config.toml
num_hidden_layers = 8
hidden_size = 256
num_attention_heads = 8
num_key_value_heads = 4
head_dim = 32
intermediate_size = 1024
vocab_size = 2185
hidden_act = "tanh_gelu"
norm = "layernorm"
norm_place = "pre"
norm_eps = 1e-05
positions = "rope"
rope_theta = 10000.0
rope_fraction = 0.5
qk_norm = false
attn_scale = 0.177
bias = "none"
tie_word_embeddings = false
parallel_block = true
init = "normal"
init_std_qkv = 0.0356
init_std_o = 0.0442
init_std_up = 0.051
init_std_down = 0.051
optimizer = "muon_hyperball"
learning_rate = 0.00347
beta1 = 0.95
weight_decay = 0.0
lr_head = 0.00456
warmup_steps = 200
schedule = "wsd"
decay_fraction = 1.0
decay_shape = "linear"
final_lr_fraction = 0.1
batch_tokens = [8192, 16384, 32768]
max_seq_len = 256
doc_mask = true
train_tokens = 118900000
max_steps = 7215
dataset = "wikipedia_en"
Each number is 128 + 24 x the weight over its row's rms, rounded and kept within 0 to 255. Layers, rows and columns count from 0. Numbers have three digits each. The size before them is the row's rms in percent of the matrix's.

# layer 3 MLP up, 1024x256, rms 0.0509, rows 747-796, columns 64-127
095:162118106135104134142095165135114091135147139101125118120132116151118124139136092101098109168123123154122162149130075119081155103115093132099098167080138154145154149114138107147172178082126128
089:114122126103160144165136118107126115173096118135118147145151137101116087150116111133142119162143120142117101085142107112151102107129122147114133131113164127127159120119129111098124177184174126
089:098112183163153158136176134117136130138116128103112119062141145092119112155100105111147095115104100158081098107117089114152168138145106156112122102138118101130119110144133123119120147139134132
104:120094126136137141138096114137106115074151123135145151122134117094130144144116132102150131131121189151086111148128112124143119148164161089140160142109088119106092156100171089138171131077173103
101:146101142150124132133133126100146110108129142093160105112130122156096112131160151165113109134083087143103138132118187137139123109102096135120138139120168130170130129117121117163156171108142142
099:120144128133135086147154174107092122127151105119138146097095101171139139167130156155134137136119143151135094144068121140139143137112157107108102116182150116125151127102101114138142147154130136
105:132153162155104114139111159126137175117131094113114096125114194139134121157147139123110151128139151137116160160170127139098112120127114120119151105117137140153142131104134090092133092132172116
081:143138140103140147163144128125149130116112112093094134122120178131104149130157145133138081113127144153131129114125120097106157105127101151098114161060099181126097141154148109098061133154111141
099:127132191124097161160130089106112110138154162100161112149136180109134148137130117119181095117113129114136096109130077127177110175165130122090083114109105131124130143154078137153129138145190099
089:101117136139165127115153129162105134157131121162121147122129127126057139147105086133148121138183108070100139142127115121163102193147117087128140119138162109084166133101118113135128105114145109
092:135133142138139135141106097067137122088068116122126155124145142115131117121127123129114117132104126119138110150103139143139134130118172117138149141152117087106147143072153112095121128099117118
105:129115140105137109119106149152097121134117110107137114134089123104128140127162152144133131139154107108101136106128117119106187125118164167134143117108150115161119191151124136112125166132120106
102:138147150124100131135116115096124118145154121107145124128162143122114135129160139162100163085114119162112145132042128141145157134116147134155073143121131094177149137145130108137134139151153145
082:109087129139127095110120101102148127151126137121135169150129122127148114146131125165127128150072119127134115153143151111102149103108124135125129151163162120109125124102117109094118158101128129
093:135175159136118120106139162089155095113131140136092137095161168128116146130146154118124099103109142131096140137158149112130114092133126161115092180076162129147158141194128111139129123112148101
104:151141145153113114126126148111118095172155082155093100100163146108102127133128150131117107125099112108084156163127128157145134154144061123108088178105120090122123137139135142143148139132139167
093:142115123121126143158151114129123145128099166097133131135121108157165166123120141096149092129121140165093150101127108135112159145112109120107103103115145156133064141108117126136106128150114120
104:158122092145173120075155132136119144153125139130139131138157152111103118090140134119119131129061094163136122177121104151124139157117118133181124140113125096077176102082144113153177091108119120
100:093121129131121107130113152143137113124123111105099121143115131152102171127113129136163170095136112084146144123113139140137142158086127165153097108118151094070123112192130141150121129135142103
097:123124127068121100102122132146117139160118156120119124151143107119088109123125142149111125122112167167095131103131140176119132146125088162100114153142129092126154136078144104114145205073131167
092:135113113120086118141112112132110111136107139119120107136090160128108099144114136127110138137170108138144168108123110122152114126134145153152142113119149134151136163126110105145139158182153102
081:088107144155132124178104117141138165135114116106146148091100121185128142094115123148116128108194135083111097114159139152123171117104136141155096160103173144133134147154115132120072121135125105
098:123173120132122108137136169148147134166136135110116113163132097130131131152135091147118133146135151152110138076134141155084108120168116156099130144163176063163143111098156104122146124141104116
105:127122140140138129119145147094079133119137172169120145180149145099129162076134143142116127127125120127091123090106105114101112110178081146150145163131144117149137100141121152161109148116109099
100:141150147125117147168175113133123141106097124127106131141127074107125106108120121137120129113115166141106127153159170107164113120076144161117115111108119181136107151096107142160115087147167143
106:169111147144131151097134161155202108128135120114121130081139125148111150143144126102127138144149131129127064137137116153106132148130118108101122078110058108115082127105162146154149131076121117
102:136104160134119121110154152169095137110152126157172122094103119146072131142162157155151174115160089155114131096125132120107155114144150168165187106150178059085109112115119150159139129099100136
087:141112103150137097137152114139109121122134143124128170152097161107126168154117121150122095120110158103165172088095123115117134153144097151158155130098112136141125096147117128142170139127122113
088:120170134143129125080104152116142138150098150128117150157104131151148088149144122159137143128158102150106097113104179099116124141120122146125082139106129104145069132147177148084115113163125138
089:109120130151127079107108121113141143093109153148096150097121148119087132089115110166102122091101162174140098112153140101123153142136106147148165116125156141150117119099115116088084089123087140
105:118129121129138091125100150174132113130107151138105103130129099117140113147129128128151107077140132162146125131114116120117099146115159144101137133118120128140112112113122103167157143149098109
103:139079124155114151165174108094131149107106168138079134190128121132126150115102137161121097132133135073123098099116169123087098146116128141125155110132121133147114087127085138130089099156125092
108:158102180111165148120134113136142154136182104113169129106171118106129124147110143125119114114145098116130139109078130135102149133143157138113148102107089128094119161172177076124161108145128092
112:123076161111135125114106109149151189125133144087130123172102148119160102136106110146121111107166089077114137136110065095172109088150155164110129126159128104125176115107087125180114067102127097
102:108131136112121130129123130137123121118146150134140133117114107141144135113185090097093107199102169149103084086109167105167138162099156146165150084128143161090128077114150173154128101156113136
109:158134157102126140177153160108069098102099111143130117137131129180127162131149157150138124156155127137099132135132077113151140138186115152126129124157128114076114090163143107154109131114115121
102:065092122131116121181160134122129141137124188086098151147113120160130120119129143091139143092166108114090119088150147141125127164076155110130128100150156131123106128110111122142132147137097143
105:084132146167129108146142115123075119134128126107139138108167118127140120113143106104126139088147123159123166121135144132160113083124136129088075161154106146143133096110137112180081144108109121
091:120126103119101109114163122135144097126133096102111148164133109133165090144111164083135136139139129134141162099057098159103137088119141145140137163170134148114135111120109110156147138149105135
103:092129129110111161164116150144122103128135122112171153126109136143149134097131134112159124154124150148147105115115127159068126092118089068155134110136174095148147115117150112149117174172121156
109:138104092139148150152171133117134116151170134151139104113099087107134163149111072129096120141106120131133174112091108152108082145105120110135074103158131095182135182126100136108111116140102131
097:131117105141144093131082120130137123133135103128186099159082128158102146094118151138120128147167133133135142135149083116076137110114140158172120141137158136119128139160188137134117150112092087
086:181159093135134130151120164081130126129150121147144128118160126164140126138110177156116121127151122140132115151116120155135137080137098137068115119113148109165124153146095149107132112114130118
082:098128101109171144138103166109164166134092129090157125127078085129148150112191159096150104168137115166109091117107165130137137116099125151141125117081160152063121118131116133080116140138133112
105:186154148106099125128157155123115123108106123090128138168125107152105118117130144093161106125128131092119121148139161100137144119133093113111103124138145117177178120086069181142110127136124130
096:168147085084188124152141107112121074131103126132153132129116131145118114126092129140158145116112134107105131152128170134159150091100153148119114098100144144137114101142129164128116126124142096
102:114111174124174147155118151116152142125123134127158108126162132131125090107112103140152108127097135127153118138099178145150134144119121122130107118078127128105114098155089127141090161106137143
096:100126136172131133092145157152134131165109087102125154109126120156132145112111161100154111126145151120144134144127126104135100139160169128131114139103135115162133149130106123129162119130169077
099:106132141110161099144122118100130152151171110139080141079174158130108104174177154134156147110158126106108129108080113119105114130126136144152087151114149138149151116189105094116122083108104129
087:111136106127102119134148106115114131107098135158117154097115120128169107147135088136115108162144123113118177178124148122151137124087127103128129145110134169169142134128125100138093199102124150
# layer 3 MLP down (transposed), 1024x256, rms 0.0511, rows 747-796, columns 64-127
097:089118137130125122127109123124134128147112107175120123143147137120116098135124096129139164144116165093146103115127160159175125147140152074149117101165159137157161115135115156108126140141147113
092:156125128182150138143106155090119149124108162138096112120116125127123155094132180157123099128134147150125109140124114121099102109147136129124153132123115191143124164101101127117111108095115122
091:148136106076097126104068160105137131119130140166158108161108106143134164111133133127144112148155154141151157141123157105139077136109156091131130109116134133108095136120147148137107145129149120
104:134149123126142112152161144105127165169112133111130127109138148153135127123132128128132152117124089112132152127141138105109144141131118155111130130124159120117133090144069145128115129141095166
098:092188121144078169120124137123087163156133106152077148162114126138113109126088102107144137144181133114136132113126076155105125140159157132102105117134110136119152126135123115093099085120138104
098:117113137092112201086127107146176134152120135170113105164161160091122096097113137087119126104144105132130155100141135080131144109173124124119155149078153163128105120128159120126118125126096153
107:098132124103103131113131117092113150136130157140142132106173122114118137093128086161130088127104094104142098103085158156129148170123156122142096140128145114074132118165159158151141155126102122
079:153151122159145093127151125153092114136124126166118175130149093155150097076125088125097181134123111107127136155136100134135092108120145125163109125157131134098179129115119145153141110143094113
095:103139109107181092113109137096144124115124092155103157112131089119091146103126140114092135128136145128099146151133179110136151080116133122174173160171134118163138103124158107151129163133069116
089:141111143100105134127114124127163131079105134101104102136123137123200153152152146118119132128079139157141141087132143120105150082117098166149118118107111166157058117151134143124120146131137148
090:116106134082132128128147122135124128111144129117120122081129122155188126135126091111150140104129117146138110162146151120100157141130120185120129107128156175167094100148121120158105130164112120
107:135122121128108102162144105106135105121159161127095109153116105118129133158156127075140130126111142133136100128122153096108125149145166105142114124172122056132106102102110124150103079132124116
102:136118097146160153151149132150161126114121156120146155144129105124127138150111104122152115164133133099124153095159091098124120098138124079136184116175128134116106088137125177112114144125163069
085:181163143082118154131170183171137127132085123131122087125143112121099123137139123125116118119145112119125125140104114143172144130145120112138121095103082161130135130125145128167152110149144084
100:110087180107119142129116100155096117119131128155148122147103128137118145107105111126152159126166090124118104148071134117091128135109066067132106099126081122118118126102171113154145114142111152
099:101135138108156164130114083137116176117097153109165131163122117156169101128142112166143127134135121141159108081127139071150118119109183138141131103161121149129107127112135113113095124140122116
094:151124123152146069080100107122126091185141089143142131098152081132130127130159109115112158104152136107115111167149137126126102130137121105116143118129120088107176141118115133104131148146139152
106:103142139137102156186120139139115109130091128134113148108087122144133162134128096158132113119150145116111121125147109104157114110146128135108103100150127163163106151168123132133107159145147136
100:167135161105110139107119135153134095124128164129099115097119101118138119124125149136114124185119115165089091143143169141119127119140139092121150162098111132194156120101116139130109074130117159
104:132150137144110125163113134120120140088125110129123165105100135130180114131143091130091124122167140103135127089123157145095131114147136096138109089128165149120132154182136144157096111150116127
088:123160098165184139122174129118109130085119123137121146110163168078122121116092141133128081119104127156136116157093114148115118110123121157080107164130124143127151064145132112106125105138104140
089:139131120142116148146138144091117145115129166127143127115137123075138135196140148120123136162100095155125151139126147097099086144109121141111176115122100137106104107104120117122170109125094151
096:134091158148090202162114152103137082146114128160101135133132094140110116150136100150136123092116123078133151178111096096131096167136094098133105149101129139100129143147095126116119156101132132
108:111114098116119140146126121182197128127110097121122100118105119123120099147126119094134110170138183098133148178109132137156143137080139154102108072112109143128116130109120091079131123151164144
098:122085127118139141073124131128101117156155147152147125115142160140130146120119123153138116152150083098130116113091128129119136155134143097122116154098135113105159116138147154103146162101103104
109:099121141105158095098106173168105139126132129124129114149113144137123117106125099139131132111141136155126112125128105127109117118104106134132097138132140159111149127096133146131157185173128116
103:135136093107160105139089095128135074115143096118071139191135177160135134138106090114092119122130168093144122145151139177111153118146139091112101125115126133133129161109117131100081120162135145
091:119149121106117174140081127118155159163116135137132118135167107119124097135116147110138156118120144181097069159168145150115153105089158112102144121124145135148125124115144120130096093128133113
090:142093126139116122128144116146140084081120159140163126074115140115115107100112121126115134132143168105140131126130167146157122082153092117137157152142140196117150096120107097133116138095142118
090:137118141119110185122158165097153138133137124107168112136139132152134138154098153120136140172127129107137178138114085110176116107065146096144134090146114122105144139099154134118171169132169156
095:152104112116126130123140105093115136139143078138140150130113122084132144122115083118113160187119122101149125117131154143119133122165129133163115088142141116145136158157138119090108091111133174
103:125150091105155141087116132143118159142137122127142140129090141106152159159134117113145145108124141172127135130099089136135122096135122111106084105114164147100139153124174129116154138109143175
106:106139088133079119129142129115112103113106161113116127156110120154107124116163111131166141133130178161138126137163098065159104120111100092137078138163163137171117118112096174092106141110124180
107:130164153121108117110161129117116113148099136166104138075108163138117155111115140108113124145086160166154125128131158137101171143141100117138141153105154108123090152120143140077156176153126149
103:126105142092119067144093123137163149135135125106075130146108115101119108127083137144160159075146064132147099140187110142093116121136154127150115195134141147124086177166135163128108150095114103
106:102132141118123120092103088145161166134137128135140139138126115120107116131117101106113140103119124085163101147125160115108117119079144125135141171120145151173123182094104134130165108123148140
100:187090152123131120111137164153094129159142105133161092138159122121095134163136098123109208135099115137134156128086113105094133125193085110097112136173120148157108139125148095109165069103157122
105:123113171101110123118173126155165143156130110136105110144092115164103130147144135116126120175112130101140081145154108153115159143142102167131092091117183102132134158109120117104147130074138148
099:140152107132132181109102108142114132100137104125128116106123103103135157120164083136128155109124142125110148144155133124117106119143123155110147136086112073154087134130112088117095122107122091
111:138142121127154075111112126099150131152154128114145113109151090096135093110141144140137151096162091086114104137137136121160136178160141168128095151130104137104114123101122137133120092077152133
107:141110133154081101126094116125132132118085130103121169162137149153088114114134169110182122105137137116122108152137171124139153101142111142148166158126160155069137084103147124179154144124162115
095:141109158132125161143175149136133104148092163145074115120169135110166112152165107095144150142086110113113169135121144115160128165113136056101124097127104124119113087083101130098118059123178149
086:074146152184142109090172104093134120147105174104121134148130119134155151136142085126113097124116124090113132108113138122122120149100123132129133182134132134124174129148148110142171145161158109
085:113094151108091164117132169129145107097124140177128174100131149155112068181080100119109125112148108133115183123144115135094109121139138076083118105150102092147098119146135118170150089144149161
113:093100118187162109156120120143114154161191149157124073102120108146131160123133130143115143136092151154131077112115144138080094123083133133097144103115122070075088154153135132134103144104105118
101:103114195176091116150141147147106139148147117141119131138126110089139130105175108123075101150148107160141124142128109134143120141124129080152116162133107147115116177111161119112119119126125162
102:146111074112118116106135126125121141151124140136133122145105140136123169136159143128133165139133132148096143121111091101092125121132126136106116139166118155164165131118117112099109117172143149
104:150119127144158108118176146120128129104118108141108114168131143117087102130131128140144180142123095152126117089155104137135166134136099145151150131133125166118099106141180161103129113148104135
099:188103123138105153133133130140158091086100134102124123152111109135137097134139109126115095149133158117113125153187154098148147132129138101128116116128115133122081151112144176127110160125114148
089:146150120115139157120128131132145102161175115120133104130108091106103121122119166118123162114132135133150117080133141119079127109169109094100103102147097114154129134100164131142148105101127115